config.yaml
n_layer: 8
d_model: 384
n_head: 6
n_kv_head: 6
head_dim: 32
d_mlp: 1536
vocab_size: 3322
activation: "squared_relu"
norm: "rmsnorm"
norm_place: "pre"
norm_eps: 1e-05
positions: "rope"
rope_base: 10000.0
rope_fraction: 1.0
qk_norm: true
attn_scale: 0.206
bias: "none"
tie_embeddings: false
parallel_block: false
extras: ["capped logits"]
init: "normal"
init_std_qkv: 0.0634
init_std_o: 0.0224
init_std_up: 0.0634
init_std_down: 0.00793
optimizer: "muon_variant"
lr: 0.0195
lr_mult_o: 3.0
lr_mult_down: 2.0
beta1: 0.95
lr_head: 0.0328
warmup_steps: 0
schedule: "wsd"
decay_fraction: 1.0
decay_shape: "linear"
final_lr_fraction: 0.0
batch_tokens: 131072
seq_len: 1024
doc_mask: true
train_tokens: 787400000
steps: 6008
dataset: "wikipedia_en"
Each number is 500 + 50 x the weight over its row's rms, rounded and kept within 0 to 999. Layers, rows and columns count from 0. Numbers have three digits each. The size before them is the row's rms in percent of the matrix's.

# layer 5 MLP down (transposed), 1536x384, rms 0.225, rows 866-920, columns 256-383
100:519486449476462405359488418510393524436489560563456494520444517466509570546439524565583467436532495548511393485525599453381559482493433560458466433474536509507480477406548564439525444485480454454587445600484601458475417547536556511524462564482467510496610491537530423498512584470502516430525450531515481471546429573425556547445583535606480506465478526482482464549475521500419499514519
106:560459484520489526583528477487442460530541480538508385506410443490483448481520538461550525612576430508554551556471499485456450501423468581537469549514378453453495456522466450535487530464499460472581567516375433529445492527499561446521555421497472484452531470527483394535486478400443480515456430438489423557567477502566453586492481499497530558575548508462538509561487427552489516429598
113:470494515516516485573539451484502556477545445549427549495390548510522432538506447502440478432507499510477514488462417448495499401452507512435432565439510559466459383496491541562558505400493504422466471388533517521428500484391489528386459503389402558532460442392469476510428493411536567492473490390439575478502463486493469456557511551495435519517479479466437457425554468501575516505544
100:434426565517556505521452440589481442481565554532585554445467463566563522476550531484533458496461537567533449481508527511483460576539475512484553524483549459426503460490510501572495557456504482470529578437565540493542464401461498488414545573433488456530473515524528435467443450495474399457430464442486548497534552442431581484487414485511462412527510565546436364520473501527647514587471
107:545453411429498401539493528453527471499490526563486495469524506566480540513480530429466481500568532419596481516531544458548570448493516475503561473488513504577475554511524424535541495489474547514414430488447510531580467449455430475533492435570508493522467529475508469551593525508548440492473476567496496433469499490414513482478436500497530530520459457547547452484550489523488511457496
107:444551489480500452547497554440457431556466457463481487584409586459422450417524518493610560516542548547492536502460525537459477539571457482437496442477466493518519474547507433517557530464536568519497538452560482555555548485494532478577457516493573595594477496451452462513490567506551530553491465515497527520520603406488605540541578515518518565525566544500522414510481462500474534467491
100:413531490496544469439493462552515507641553488572553473490512570398509583555491507301513511505461464367518519496533488447618533532660619450434506540531509482430488511489435522532429479500504532492506568469416453493473369478487467482490459538509532523473541508521447523569498548545560538522505482539489472541473534520481508545425439403512523458488461497446533514467462535462487523479513
108:508532528546532528477444492520615375435418485502473478413517606469503464471546496578450475577547530511452510553503520520601576537473466465457547556432521524580483511497501440449477451530547537494447518499438580456548445459518469499621531489498554530460538518408431524488499470451486515482473578511520492520540500488480510464519387517427527554485442541470531558414456431551536489486551
094:591526483537498420492460477471521566424509558478525461647422577522552465559429611484494486532494505461475522453527459559519419433467504508531585497545552546430506514558451462465458505415518544441505464528471505515499410453556578477546481496460504486566518400540571514535484547499504415491512548593538574473409572451462476483492517376581438535477476509537460450538560526445550522516565
110:607463473512578516527458469425458464501413409425550576509517440499541527507580407579499494500618495595580570508499591549553447494447503572418542527540454378463520461517437469607557456595501523448517515474557451530535500506535461462456535418501514538529466500465527545450466447450538491453475469488532427553347563524482558436467461461402408486431518495562481434507610529513499463498392
115:418629460434505515511585509533511504416472554509503562555432483417458520432432535516415601435529512509453454474568456518494448498492452446482536470451448484517481568455421579505480503537483550449539588518424609571480555519467544579504436521580508594517457503464541484507512557530512501547499525500510525432536485490538540358483454494579459507449475485450490421548470510467567488487408
104:453514508511509456506501469520533455427474545526513527574568573499576452502499507481511496546429555442503475485461482529486498407488382532498501453518454466507490413431525515527487498485508547460437408543451514405581371507490575481467562451527573463400559476481462506446542515494561462466467543573534531521410589597532549502518570524479528447557401518494574475474523489531442499572505
102:440575516442468527485467414441505498555449440534521513458492517527499490495530470462419515480498541502450391437454416576535463515534488542494519522516428512489433579500557544548446393507517429490480543485570528461466436507397518489512469499534502495409541498474516440562498441519602468472424503480343466494449482518498536455507416551449522433512521489491505597395536509486454560486531
098:478450526489483502412463467460470487485500488504416527451538543412572432539464507487568470473518522545509462455501500539515470521547508536464528517521487501550396459444475561473508527539502554587396504554504583499444491487495480490479413555416496544487585454455488454557493514503468514513458520567588456540499506537532452577523483500550488529466504506564467559521498543452473469534525
105:483461492537389477467570498457414608456485505531486450555443395499477480497557524556571565506436496460500499541477474460504523443471489447589631458588522474453561459515471411494523482427473499521417466555562478477486513541481569556539519498495513477419544493465558385528580515510479527379407631476504500518525432523456530446538480417538461532629479537501579504476558460483557552474455
108:512459457478642552411538555526560404528461436422522423470451517446399440545447489406460510525549424494546462484533508511535526430562524407473531494530450498487506496534568525516499520474595485518513488550593494476526425466516480515539432481503419487525525568438492539484472423450502558556601543558428512473579402509477423438444541573449465541458464503545482520427503457559480554521481
099:522560481551503576410489443429489511482442445378500475503495497440518445550588537395456483534450494561437488498520480527595502566414480516468469482468463566594540454519591484493483591501511487509555547479582575568628455535479476595528566478538434513530499398500522416545546496466594423609541541522526470559545538589438538505517562490517532612458472471470471467546558427463472493516448
104:450566440459514474456445486593581526478410430521478528466465558480590440500456460572561445552496475542552527458523474490368550475527541409538617543554496543524493433543482504519585439448481482484512462593540487547430492458554490431538458486552601570574501514434432545461625453498478540405522554588537512527475589501530578542509512503470426539485462577484503481415450461455507506501530
063:485405562531453469414537489464507509524534540534441475583428500434514505508539437579534446506510438560372492514351547502475508507577474621431497587506530494441500455479419560525566531455455520460483587511508479508499436520464417501503522584474452506509473504449460432420462524455442542522489487553429580452480490458470548563512607457543531441463478483471418527537471528510558528518543
094:567445510590542475542448490578516509570540496513476487611550513449453517498445480601496472575563559485488586584446476513481463474537519515525493494448442470452542541515513482547521507502526516522524547474426425611591526514470512513423478469516461567494465436505374475569540535492506499535478493465468499477524496501506511483540444547492495485428502559490552557488485453538489433513486
102:494535487427518559478502545481536478548563490403497548447520570447528541454535432501418492488474522632537449594426555483456510496446471506451468517540518531456522499556546390481498443433542591589466617539490497513461467518556558422527492517493442472403471455577490379466557493551529446454354466466532590529418492493440468595469558521515432491435425490501506460373445482444518477429496
094:463527503529472628444454439460575491572539493597482493490420558519551536520518567516539531526468527561501533509578521537560556543616489553631622419477559454437476526556395400468514424425511593446493437544503467485441458413490493459510556478546514555455489512509443493496468500452529584437504606507548445558456507492493531442458479476630511492540511479517481595473517515400568535532522
108:505480539488481446513527459472493504538551486416421521581525585520519574427469457528511513425499514481456448501532425540498527547559467526478450459510554557536522451538504527500551547470460520529600513539537511408480488463579525512526601516508468539469468456498573499453516507574482486537554517520482621532465509499482586588462517505458511508543485481536460621485498513468525616526454
092:534495571563492495482609519493478521548552477510511445590570493449573498484458543457473412439495495545598496508433514438564587409546531595573524539370467423435595565597469494473471524392499505466440447458546537501525565455464507470553477530471486449423489485505486572472473542501515477524556495535446541618603475434559518460460451479447548578487484539492498488550516563540573560423485
102:488553476529630478481517479455433496466506615523513483423494573615580532564486557533472533562454520577518522467416510538573541519511441519523523497445449563449522496525495495485540626512544586429547555533513478488464521553529502467573521395575429586498539538562425547519485470496470633523576539518552514530456483471487632477594531540459548518409506526471580430500468491458469542540490
088:545403487492468525500452486546483427522465498501444586544451456430545505511409546533545468492552469488547560608454509498581525547470393509524417510452520474415480568594481443494473497562474552569478565504511485458475506441475579473553541512452517467544513525486458507462476588498550488482518502531388530611526424532477556509404492528486482475514491560537458513414491397545527490517492
088:506537503447470482450497518505460469485490471398494508531410493498498437469484496501543555552525499558490573522492496474486455503558498464500557505456541493427525509510605515459433492545493595464564398570472491543441439489521602421475472521562493428383516473462570511432427541546588425582500361444486499511390479491487564448497512479476513530584486482538448517513589493524494451418523
103:481498535397506443410531469544480492561467552551443609492491501487527534538534435563502555545507513483451464470490571455517505446527558519517458552459541572487501518429458486544483497454494535477502461494530512482521536487355516442523472565470498491455516468471484412445476415556553546589490480518560403681535490481399530535594569432444509484508471526460465536499573543517542579474543
106:453429494596558476441520525511449578527512426572572544543498465459500563400476405446491518581501460447482460543556484462526510479478568541522517422416563543457357449497473499559472538526461509517491500508528525537476650493514512538525559534393439564586464538507512504466549534492524469448624406517413564466529534463426526485476451542543481495474415486477543492558471470405555489458510
101:478585573424518489453560564404485538369456393516418522528480564609440578601536494509410517476498423465497575535472499222570534530509453434502503552529494547542477546506549423522496449435550437489468549501486462469398519466461464417554433430464508549591553569484459510489568517445547499520544458475511400553515425438488500488541495486482471437489527464461442501481469544518472487453514
109:478555491427570509551433558559546545463574416531532345577540459556486565548481386513473551516519556475477453539514489485459553453551560484517560499467507458561541555510529494471447558552450466437501489431505413546503426444483511516482579539641500543475514534500519466444544513472529505538419532483566490482506556533479448498407571497522506509480431449514477474442470536523528631520481
095:505491629479448445456533479414440572463496507568539527534464446490445495481570486475579465415473470629423589462550499505434536517470459528497457494548501528550416488502509386451514492531569525527549566485456558437424540458436546491520467546462602474536430407528470488418472482416497412567418540526526489430521476459508490536391456498395435458523463616527452528512469533514429503506493
093:486557503469502519495467503477501609524542468541557559460448596528547414566493449600481468432516478440417551472519499494519457425554529408591492387528509405419447463567503551469531595593587454493516446487458535550553486465496496499532531581441463419493537607489444577615445472498467389492465524504428529516537410510535547528463504501519512546503499530490507457554440511407501448588430
098:502464559470446513497429515585576488529519604442518547573562467448575495383465517561498537472547469442481491465494471494479524554493512585509534507509484647441436540464496517525592610403482455509403516482571455527507454439508544443518476525624559629544443497466506408457411429421495385493486529454492506543523517532509515501441504474489441536509441530424493495503515625444510465467555
092:531514520416565480507533461449537516480402471502446386486428596471492435446529526533534536462498457408562435473463422524443507512521485515508423517331429424426451519545591502513487529556550389485488523537516494449459491517467517517422490512470414540527468481464591460498493490446536458464572502513424426565503648435512446489460499399590517566548487447454465502519509455465449410487466
101:488589495509561523496587487477537503502503548562506450474547488472535526622473558570526519586533505440441490425482464497505491488460533569529500526487552496477449492432490490528615480529490585460441481490431426456455500464510508510426549496573485473494487500424419542486499523528478532478530478500512505547511488500433540522476394512485530423454496467435559444453639350474545508532516
104:503500632510477593465502531478518528629471568526571481473505505460561495486370542479519564510480485442520587548490458424478512445515565551489415462511468549506478404460468470446550432502514566466542553504478410452431495472557434516476495458465608446456407478398544503418548463543479458437515578507528433537489481432504498493443544557399536448550562605523503456386536445533483444615480
069:488497424528635543447515488534471389482500480536582513446520432465511507595572511447523534523445432484452502452588425489502462487379501565544593406525569516576474533472452488586447477544581455524425466501523481514387531537555604585495463493648411477411522516450559604430543550536494453460528424457498549583497538496517454449437475438444437487419527453506482482486512537407502487485393
099:493480496583421490434517465539469475560557434460561500423492507384453475440452530558509509494490472575499517546513571550493473420541527524481408460461515437430540509518548611478535447521590551450577534505477544505546446503530554439461479514567486545542432615529546497505497452620571486488453509513617482506551545531493601521499469380431513572438533518558431461458491474513464428462487
113:475499487457458539543434516483545618460511452461542569456548426569550535602549477437461475451538542477510469553541505496455549537482485449530523518427527526466562460467606447463494474430496507491517531471538540460439618525537421429376499543510537446541579518452454523456578481509503487428525563482480507484527477460504513528541645526467443561435515568446495466442584564471502566468466
113:431503495484492512501507487578597453456451504427515479526420490566573540509528454470550492534526435508510415497487466571518506534477455558486449491524503548512507476492442524557495470542523495443568540513458529425489506462548409478469493542391447507388443484419501482485431450502441515491556441590539530405492525444476520509561470446387513486482366519415457493489492533524480519533479
097:594534490443491477491507550435467534447417454480483463455567460525514484522542484450502519593542529512663500449529475473549539613498510569444493485505472502382538482586526501411430485533446565457461481470484547550490543338513442453461477500555523434521519385541542426425507429442509524474451573499576509373532395413547498438534459455516424498531585501574548510483531499452469448489437
096:605472445526532552463504471481469445460543471533564482464512520461471420547452344464385446538478446511495455502492483526457449513456504422437514423487503522532561512508595456487340468573468553535499578516492501452502507536483547511479469453524561476498479637498519471568450489616463552494571515475473447579399497484524559495460503490531527489455559513531498486529505507512513532517471
104:438529440502468534479589445516462557484569466427444458507548416572547426474570535495544505456458446516471500513506567450489526547422512527560456575426552540490417470495490489519498483494457450523478460514500525411419466584483640429603450408440476513537534460530543545508482410416413506553470436453637496468490499484509535501404491417455549430496536549659531583540481486500504573493475
100:469382582452581534559492521523470440559593553523479593486576603483526534518469456553480433472493557531445554590422534534477474577510638445589474570546542581459515472465552419439497499391561420333488494462497478489481435437612538442366539500511503485506586450577502463469498518445522468480505579547499539591417455494443513584481485600532530498527556494507540439523469551478473516429509
105:498491535452494450503602439558503486569460516609592365535462540505471518448509435573452439481480456477613472494582461447518453481497489480505495438512431522532434528519407585449431483520473432462507397495385556509476541493554505530445502503500500466517518483473457477514468538477458424531512464413492589428533538565509415420484580527520546485479462495418552462515457429560557451544447
112:479604554543567546538425450522454474561515516530490493496640551515527517568460595446459513416580459451473560456452461635508478571514504420574525466453532494454553475452410557552457439483485461584509521584438424476485501533467459510583543564600619407567535546597466487491516451516438523522508352592478544420484460592463444522532502550488559519514476463435461487530488517490491511474510
102:485539490460544570440474416485531580546496442542490396456450481497501419513499555457557548495462559464573523453505450466479461516640540421472533554480484408500545466453470535549561449538498475487453425593520531510519499500495480472568414544584544529398561540515466459472529573451491508511555544516583468456512464488535509411467481467454520448471631540565450531419481494509495517554486
104:472516533516459490494492489493548481594415481518488588586447514478459538500486549524546497509554522560515457495518533449540447450455604552506479453472459412513493424477474551492546533537462536514524411451574426458449571451494411596525523468580499484437504492537435417472572499599548530571535521555555569435491621502541486575604606531466452532405525522407418510516457518431483479504411
107:421516516543528510473442546502449577507555499531479452423411488477517485560446460369533523453500505459508495503499574393531460545526425578528382497539480509529532380478484541515472524530477470458579438452550428546480451458507502540545416464565526439645533517497496486485520541538488447541466487493452566320557442488514500470515456535474483446498419556552500539524560492576500499532523
112:416410475540464488534555467559459603469529614347450551590541436488568438491510510501396405535492494495573535479494510550477533536499504591468553503463405402453473378376568482453545501540497479527479549589522457490499527542478605478397404466523509525478526534444501487418437478639492441457532493574518464439458507519448447464553465454455506452477515523432578569508487532436482503526463
104:427451466516453581470478433579542555522458528538477594487629521505476524518501503470479575491623557541492513463420547429528431454466565509615442522489460596427509547472478495469443478465498486532456584418529474450577488549466541456466499439556531481510480520411426490485457448469540459476485494454451496419539514517496535468562468543422610480460451466544488542510594482443574531500595
105:405489506478446424445458483465480476541503499515511487547363458474587556457513488447543527419510513570463465556505499534505532544512493461561469463431508613522406540579435451480417514518478455503477562530508530494465465481440389510500588543494470522573527520506454481488516448444413452500455534412496572459448578546504506484506539542565450455567547523540457508519536510477467565495456
108:517501520484500485559546481517569491516458536542466529513488488463537588444541431541558465494421417468520420614482506447422500474481433479476469391481500496505443432453494488536533495552535535509413502491419533498407388380496475497503426429488508542538516459545408445576515466491466557452501544486523469484545491475492552476527447545478558454499508523466388524531513519399517407521396
092:540479438610501470515472446577581544571495415523514422500549505536584453531556490565424434463514541454434427540452527548509551495481512560580489499451540531491536501459540429520489522589470503475520472435460535445515601444514443487526423591511604542383438486531486478468529468501538507510549494547425546503478455546554541493508577606494520436417520556500541573500430568500547546563487
# layer 5 MLP up, 1536x384, rms 0.225, rows 867-920, columns 256-383
101:466579458432503501526570462415507504514548497479497442462466582559538454440477450572495420515487439503524614529500428532481564464508474438476513544539543516529524421506625566512506542488476549466443542558561410433584514576468499623486578484552497416478637471453452441494511480395444450529535524460459391470496533396518591527571603465546604434479467520445480490488471563511538495430477
113:497532564448536472516550485531472461477530473495471561467524568549597594535483599547522549433506451581557582491479457476491485537582551535482462542569505478503481436525557418562530502454487563459486565438495531472502533484459580541438515616537438584509503510477501482464478518439514493567535522468590522459544500440409501508544459512551566498498453532531391521565426495463532508515399
095:433453517523484474479556528479461524464434517518567390616439484475556444482520474621476392513451571500502581402530583556455515512503464501459532561513480587527442435442468528540552458456522514538488517466437522494531495494517470446516442428499458389522507462597496401478549502461543466492505461445502549497523588472537482546527475331527590475486480490448516528522590541487587477543454
104:470490515379545551516426476562539510479486467524508494418507504475511505518536579594510546515510541448510427556487458484567488497439490507375517529443598482524575552546477542445537539552494507497497572491476448498450474418437528506513538526518472549515503415527495573594425485461537506532525536437579449463514470513485591523522474431517563522487546602495496496553505565522490507483449
102:488523518685472516458499510484502480415468449452429490545530540532521558521535569576458601554475511612456498601418527486552421537419501542549460522462431491602482541498567506540492504493429533408523509453464439466480473611508425520444533481529524573429481409465438453543448536505527537522422487528443512437482513447572435556523559471464539438487463513465464505559428533541643601486479
092:513600519473567554479455549463517537454612493472551410525491402502464470534474534446491426462534474588537637500510580526548451526498463472461478504408507541447528481489448532509556537579557460463516439487475445490429565524469474568535513511574487506443497534409587449401448507490471472466401582435534485448463432445502488543476500540548506466553513429532545446513513549532560471461476
110:467564556518509443514497520463575523587517610473537483407455500525498474499479490501520468452448506473517464455556509508440505505563544442546523530535593469528489523470518470627424529497435546481571578485542492365555547443405532467505523501509428573480548528508572437505523411530488480501464535575524505507522443516476363512469414479574535454480541442410556486577569429480453489446470
089:515544531442481596510556517551529538528485556531492473487488555503609491482539578451497484500552478483501540509488535517505479530537478483476431610536480582430509571406588488463481451535519480531505483493483404583525600538510451551562514400470407457453481539422456478441510488555430529514500499485496531512504513478462603544567469467595468599460425472513516460372490574466535441478481
107:495581450472508480513490467415528485428544495439490497511437629473505433442519553468497592444456543423449581488460547516522371550491532478461502456529545536436521507462490619532487590554516444411531543549535554608465499590543450505629533497516515491514541496507488507457514451594407481514487521509520492525557514494531620504528454480477455473530485525531520515529545450482479479573507
116:431541503503492477522582516527404472542487421505672507465440470429422423478534433523435474488563513521489547489583508466559471525455459426459530497448535537480488551469556513587437487443534430494452494461449548517544531514537536524430546452433495422364477476604531495517600552368522563460546508420414399436528428580455495458547500398529547513524426494560468545480541496541539464484569
097:551479556466567473497579433564526479451511484493496534425530527551482518423385501497477545581477402537511619511420555506460534500427528603512586498492429416448408514416560571593433486471461578504568506552506511518531476487588516523572527456478524469531568474506455547508528538456432483511421536524425461566568555535544504466404523482442502476586508530496522537507449523415468453552511
104:449554537430521602470462349482480518480465480465510453475573570450497488505489429438593527444479505554555458542529510531547453504574510516480583528441477550434538507558504549415451567400505522526502493458520590552549641542461422457525423502563455541522557504556499517569530566581436494437516536496546508508477440449404472567447522525490433551423525514559504506503574516442550495549506
100:389514543494439449564562515509489531501506545480435514473463437596528479521472363551564415511453484606559582422588489581511437511437402479467490538502497561565483542502495497500562480362549588484548529483433519544521554454568501510430451423480557539501438499445503392543500394521552474604498471469578567436416451412482471475626515541473462567603570475452492499498517492537464492534539
115:457472480553514543391507391553563485514500538500539546485538485564562476557512450531493484556457511421508495485502423517351463448495523488542554499523500395500511514514540668525526556562548486508514417607515596522562656541502439510535478514431542400432521539486458459485569535520503528464492527545487549437501462475401516449495479524474437481497462546593533514535634511430497450472473
102:463545479554508550518443491498454555508451486538445543483480529526545525565459503485536511501451483478482491529603454547617462623505481532455552488509452507500458563490455505568544568513373473485469525443434577491467456520374487534507590405505461464460546523529582511506525552514564576418602533614473498532462436581468515549462498529439504515537576371482453533594440471500565519440493
096:500532494506548481510394511538551626453540459486445536590513469501460496473489532481486546502502560479469543502492436480538448505427524572504509554487429578454574551472423517467548547557416497562519572468519488489504554473456451570477464516414416467518481552495399430504540503400546519399453458584426510486580499481522499494525448482475531553443445590441453492520524525501527554490471
108:507511518464513456537470491485508450566399456595551449420530450450607517519574427447544546505484508482528499499474481474513562450509485476473446497511543451576505570562526461530590527416501497452569609428448478450503523514471510510513543577583480501500476510552480441489529493478509481535623481452567556579507546391424444484560504485529377580503559451474435505536416452544518528448351
076:620516558535494496431547515579510513474571467466464555432465525474498494432509480455424529493455550432571633521563432570527545538468508437452501587537567540534423546564351507426585492487535509382564475515546389389491504516482433540542575486549505481454515502588485575439558406507538479494513486505527511480417478504495484457617425432471534561653499496586488451564587519489411397564630
097:439565439510550470534431437489579521457498441508431548445494402510535500503486507544520499507527501507497448506575455589461615440458562482442537376408482541542514433524510632565522412461553451509523507511453512504498553587533471544481538611618546403436454469478581522393454440443480546458465518501583459466472561491435428471528541458565416433574475511497469543476507487512466461413510
099:607484389478516478510516453509501483507521486474452500531528557483440487590384490386513478462545501505532440517465488524580583504454491403404537388448544517545522461574452557558434620543498472549558508452530519489517484562513500512649522556537415458460488522527503492558469494438498477646534481507533476543445548479436500484542488456607407378441513523490451513472467516453502507573417
100:516511421476408452486524524499472491447496586574491503447442468554497583481401500490493394476598583557517453502464470509504557484528492438451548472562506462534528409552437558499470545582522480483422375502346416459581514470505573553499570562551479527527550569470515573429460467447493468528507548580569501528486479477455506551388507522489546517530499547434465491510588622419482434487530
107:506484469469435549430444509417532447544533463549571486507457499476560492424383536579375532506471504459551491465507503544553437458464569528501528470451567534572514514498456507630460522556581422462521480467512496564530551557507468478511519474508547619462490424586436518499498535537483557458555367477464469518505438531366574521540499534418484538567531449593519543524534569530507481510452
086:453525530496549484424531518550465513505534468425563445511507534479495490586503469445477389530451483564520465552584569547532487464546519500467478499396493657491597565544409523522399532502610504515585471530532594494525415454532411488500538443461493470461585537475442511530531447501498496499501507598535531596483477449440505482388527489448497473527515447586517508442588479418458495473509
101:458562578570432502524563498462494596516574533437517483437426464513558606579515386484508526549452518510532469404476474438516504491454472476520522468515450530545539519521512574405529494429433556466579484448417429540501505455624574546513456521456612534431516508586443475572485530423459578480475570514550514579524587508505505512564581463525503447475548403508452513506423532535511435421548
087:574492422589439444459561514543547506560480557450562515532504427502416569457542505484467445446501478469446518513493633640504532469481489527536472497455511487520476560446502475513473518498459568418581475561456503427500567472531525401570555443419502426457451543434554510485470434518499505497542585685520468386424398545510492523480415537541422498480466435501517569444491459443490541506574
092:505424614471412535508488493425545519477554398445410398538508559457444524472487449411512595521540509537551478487434548545501485443470504434407488548433516492415439528474480410595435496539526465521473510409477531585569550485485483486539522462475437534514472465531544482496454608424492491398459520549515417490454465561478527441575484439587479553500514525405381429555506501381458486581616
104:469587502501417527463454505587479529542559520449455529488566504436508489517537528540604477528586479442503507518462490492496547552431454523401491472493524499461581529592513510482446505441515496531513510611511484525517526506519585630452502436492505473403543458574569497556491532635511527487425565510419511560540489568566579559504591480521589501517464547520459463561433449488504504508488
111:476462646538513509437448467503451485462554455435551467510442441413546476552456495486483542464442490453576481451474377502443560505528487513456475462528476517532594486516505474521480426532506517464433462530522516469466488407425511545473432481531556413500559506391428527421541603496457595457500496485584518482523519496557494518509494543413442500578487572564489485421461524393467584476535
098:434460446488519484520541469559544572537497560493428492520525534468539412421468503474500551511425473429558469478548506394414487525489497490464417605402397416505502586403462543475452519535461600488541568504555494491548494452432444545541500511573483547519472602469527480530488561499523506520537584530617436488584429540559476493473534557475411464531524452494473473451500452448557560607550
105:492518511489448609483577427410475529375454492452513518505371539439487529501538567449499501461473472522463545583394502474474515538490524435422568494530551552418534396472481529521440480500522515594470620546503540433436412528406602480481487449537517503507530536537406468551479422421514588437428559470442510479547521517483570441485525553527408477523554460548445510495430467497469523569548
093:481598445581484557572517517501507593485522429432545655497498471411579531542535457440542537482558494463466455552387465450515531428544497468442469471481579433522477527519547502433511517484518517549452511490485378498473483488511455500515543470474585501392482522634573435491445531463407476494448444462474469478436511500475491535469594530512454480596604489594562566486566527534488575505552
098:553509423490387452427522484575532450508569426515511490583467460425467470456506469471509442557447441446566439478507507487390549485574502491522491484488579445589454428410543523456527510478503437445520520549535490539526453534507430457500448454487549429491506506349562591512535483534506494496601556629588629506584510505514501532493456567513540409410403473412535505501543550401478586484509
100:504432546442440506460507477437449493512505435569578577552481437524555544439532457482492446442598529597462530450467472482455505489527507520451541525386399523501475489427537572499493574516449528485479447517519519518509436550393592524568602450491522577556519484516439469473456544491497515540477528444498561463447516464518533586450435506456477394544512488540492534513553519493544606486459
090:579514501476450537451423520410449453508475497482541456516478546576387553476568558468538504471492528475542467477483534437496499459396456489517431487467508537516497543447317604689571478490499506530437583463571505497474545534523427476475540578492455465516477519507511590434469544405555496478519577486441465501523571582485499495501558620543545457490475509575482524521431553452524607501568
106:393493482615609544550512450516432524575472563549481508565449498513533526436445580531545514462489499455508619466450565563514552574580497489536548517510412462443499556489390459539477514558549507513441520473520430536467406445411541545483542445515512499515568530507450421530483508552545500554441519536536506528511526410380520459383441449451506587536514490487574493479453574520432560534562
102:522547463510489465559456468538472489386543486479562435504507548503439540458510417540458499480488505500507528544497528540427536549468449491487628486446462581532490547523522569540514564567452537435516491493483489529544552490466531509529487458472514553522502516564558462520450550599489427418522478464551446493502542572459586529417532542518408551513469381527486512478530566493558510455532
067:439496450510459447592484464591475601560522527525463537428543535419478472403492375530523418504528513574549557508494558454462516444462518458507490520496493464579590461588534644403492444499555633470477478607576499612515439519456483413480496488358516457533520582518503420488520535489428458523559531497475461468528498548515508437513503512504481545528455510533479546543476471489538594544425
093:558535591526547339411359529484437531456535650498539501492497490516468424554449487511437455461460456538471550534434512559452520446439429574567587536573422466445562554540400573557529485462546470500580452405503478454497489514515472498490596524545515512507514526496419537480542397526489421502532498530402522572465509430502593502517528568500490503511565505534531469477540433406483492430562
108:571467494394485494486552584487434493531460455493425404492460468562577515407480449480526484463573504490538584556578622491483443459535447545535478478533522538500433513492482563584465603532548516462443516506501473507504453449523545427519529515545492480432511489545567556490575463485502554498502481548559509490548533530551488562539514467530578421576510472506541538550472463496579501565525
103:451479534487503521368450463526468513500476579429507514500495632586495422444447463469570531528465473641532611464576506503621474537523563532544549540520463608534495568577450545417591588487475511480490504462453523491481486549445448520600533584527538566597569514546390504465547485485549474512431519484467485354496476446435450449497493543464524475581448511488422475571557550402464441513503
098:437438493499556418532478627543409652510455519499538552501543469450476524498555638469441609563476431472440515411440458482574538464547468482410518522487505468578506561579585463513555485496510515506448550500636505497586494538554569571491497512478523483481485467446477495455509491516515503575607525587464599378456463485444451579514494569493547504564455541452545607503510509506415543508517
098:554487504496418546429478574466586457526475582446439510539497533459550510521489486541591527472568527570455406507446453494471540508514429488551547485516472491387515514479529441492534552493517526520562523507577532491489432525506482512575499552527489539524419562522456482502414523437597520574474503510495499526453574614517423463473486445482553508407326543489508487512549401493462510490525
112:545437444449479552515566503500439473525602601563543469521452499459460452585471481592458519528514482435562501613572512456475473589522497670479542427509535437530463407565536458507527447539520423491430515613535459477414562559469566462615498483480536498571613392520410528485488452523391462502524502497558573515543578509495515458496548492469492479503577480533555505474525479449485472519494
098:593547497517356466410512483507423447525592436486490516451475502556469432432435470450516435560512408425547552513425516577403466617540515548488488521478474469512526526437542433557526501477546540452476438455591500440449469475520542515576548457571453484435463531496524501515573455536592527424511591524510500411454447575548452530505530389493591462560536444586535608507475538527529538575480
109:465556562505434531524594514470513552457471515508437518436547651550479486557432408492455499478489437563441531502619440480526535626441482479536519481531493535510518421528452547444526435460419452524534520504485580586533516537526422535523565454421457446451476503510605457450520477475394551438474520468511524538446498513503501491555509498480428611518460405460493551493415589527510541473463
111:470582434441487495470610474423508462558530449596464510460534516516596484458560490457483475520504505482502588506496551531506512510539530524471584526523533470366489466452385450458508519514539467491500520443453438490484446512536408466509524517413483460382524449560576541535477479563435535527515514502470471529398468391397511571456464574581604454620490456539498459559536517523432447504442
102:556539552554542529556501509433566487493577510579433547602450559444511444485489482501582451505533468560492511530493512501485531621508525424600454449434472496462433506449458497478483437450552492443478469509441430434503436524544556523391497474498479537525527482614526513526468477475449624485470419516551495406523621591486500584469453555468486430472531447544466506540534426454537481542446
108:506467620487500482500470472563554613555499513578539485488504414473598466561468522579570558502565551530523512463436428562501423500527513549558543532541592529473480576427468460471523592484441491558519578498455478503492510463435510556478518481477508455467554448493454421505435541578517564595565534589462441493403475474507594516597471543514476559436478474520510469496498487490418548559501
104:627522538443517478507522480446503490574489454516539516561488432521484462414497564591571498451552517549454503453499474524484474544461403610419531512509515538580494435484537487578523447562573508468585525488557438552530582477485518518528522492568519448555540471567523554411517456545490542534470540524456464505531433451513551543549509538590535446471413535474482550475586513482585490510559
113:497502463451426591543524508514488454596456485486416528444456521506610462474503509519462475515530434531486447525497337464470476566512483468480495538522583587522511447479468531524452507481573485522404508493540436485449543542537524461545494505578497497443471530524495495554474457520525545510530393586558597452406546549502558552627636525479487383472496433529458518446561516435523584568528
107:410517568477438494564478458541539494465504511499457417406424510419554534446543465501517479519441515537481447505494485521501533513508396526567396519461514478479450517477422458564553545532535528536493573475392567516539484554531421468494459429474573517498564424428562474529489487531505534593446581596514496457436511532484506450562393444474537494504556456507408609506595498510455506505512
108:519519447577419536449500498539351462420487426498458401474522477393479535556470585510482506463525473496422492477544519571411497513451388548418406485486563549488503460549534457507551482429439523526434458468495521561517509563478542496577578492520581629536465464559509566503524560495448542541494477464494519467447479513544516547452533488568511484559567425497384513538485537537460477368496
106:460490497544530410552529476549505595517546606498570500418499491503438440561495549460516479521642535458442489506450534555559391473540521485544563517566540591461453538507504496574501430566502557465535488541557458476550538534489535445593533517581549521468538461472546519418549523483538484569531462472539475577541411519589494419478447453547595561522492499485506463447543452474563478432456
100:513601455578547516554488506544457515541438499552516407528553497470490574542449490549467480576434499476423434465525531529541473421453545568393438524496443501491544502569476539440504517496497498518529469514517479434446560484532546577586569531463494542536550543561443444518541478379344477572472513472468480531475504549593489442452608487515540503480363492494373427498533591480435514473526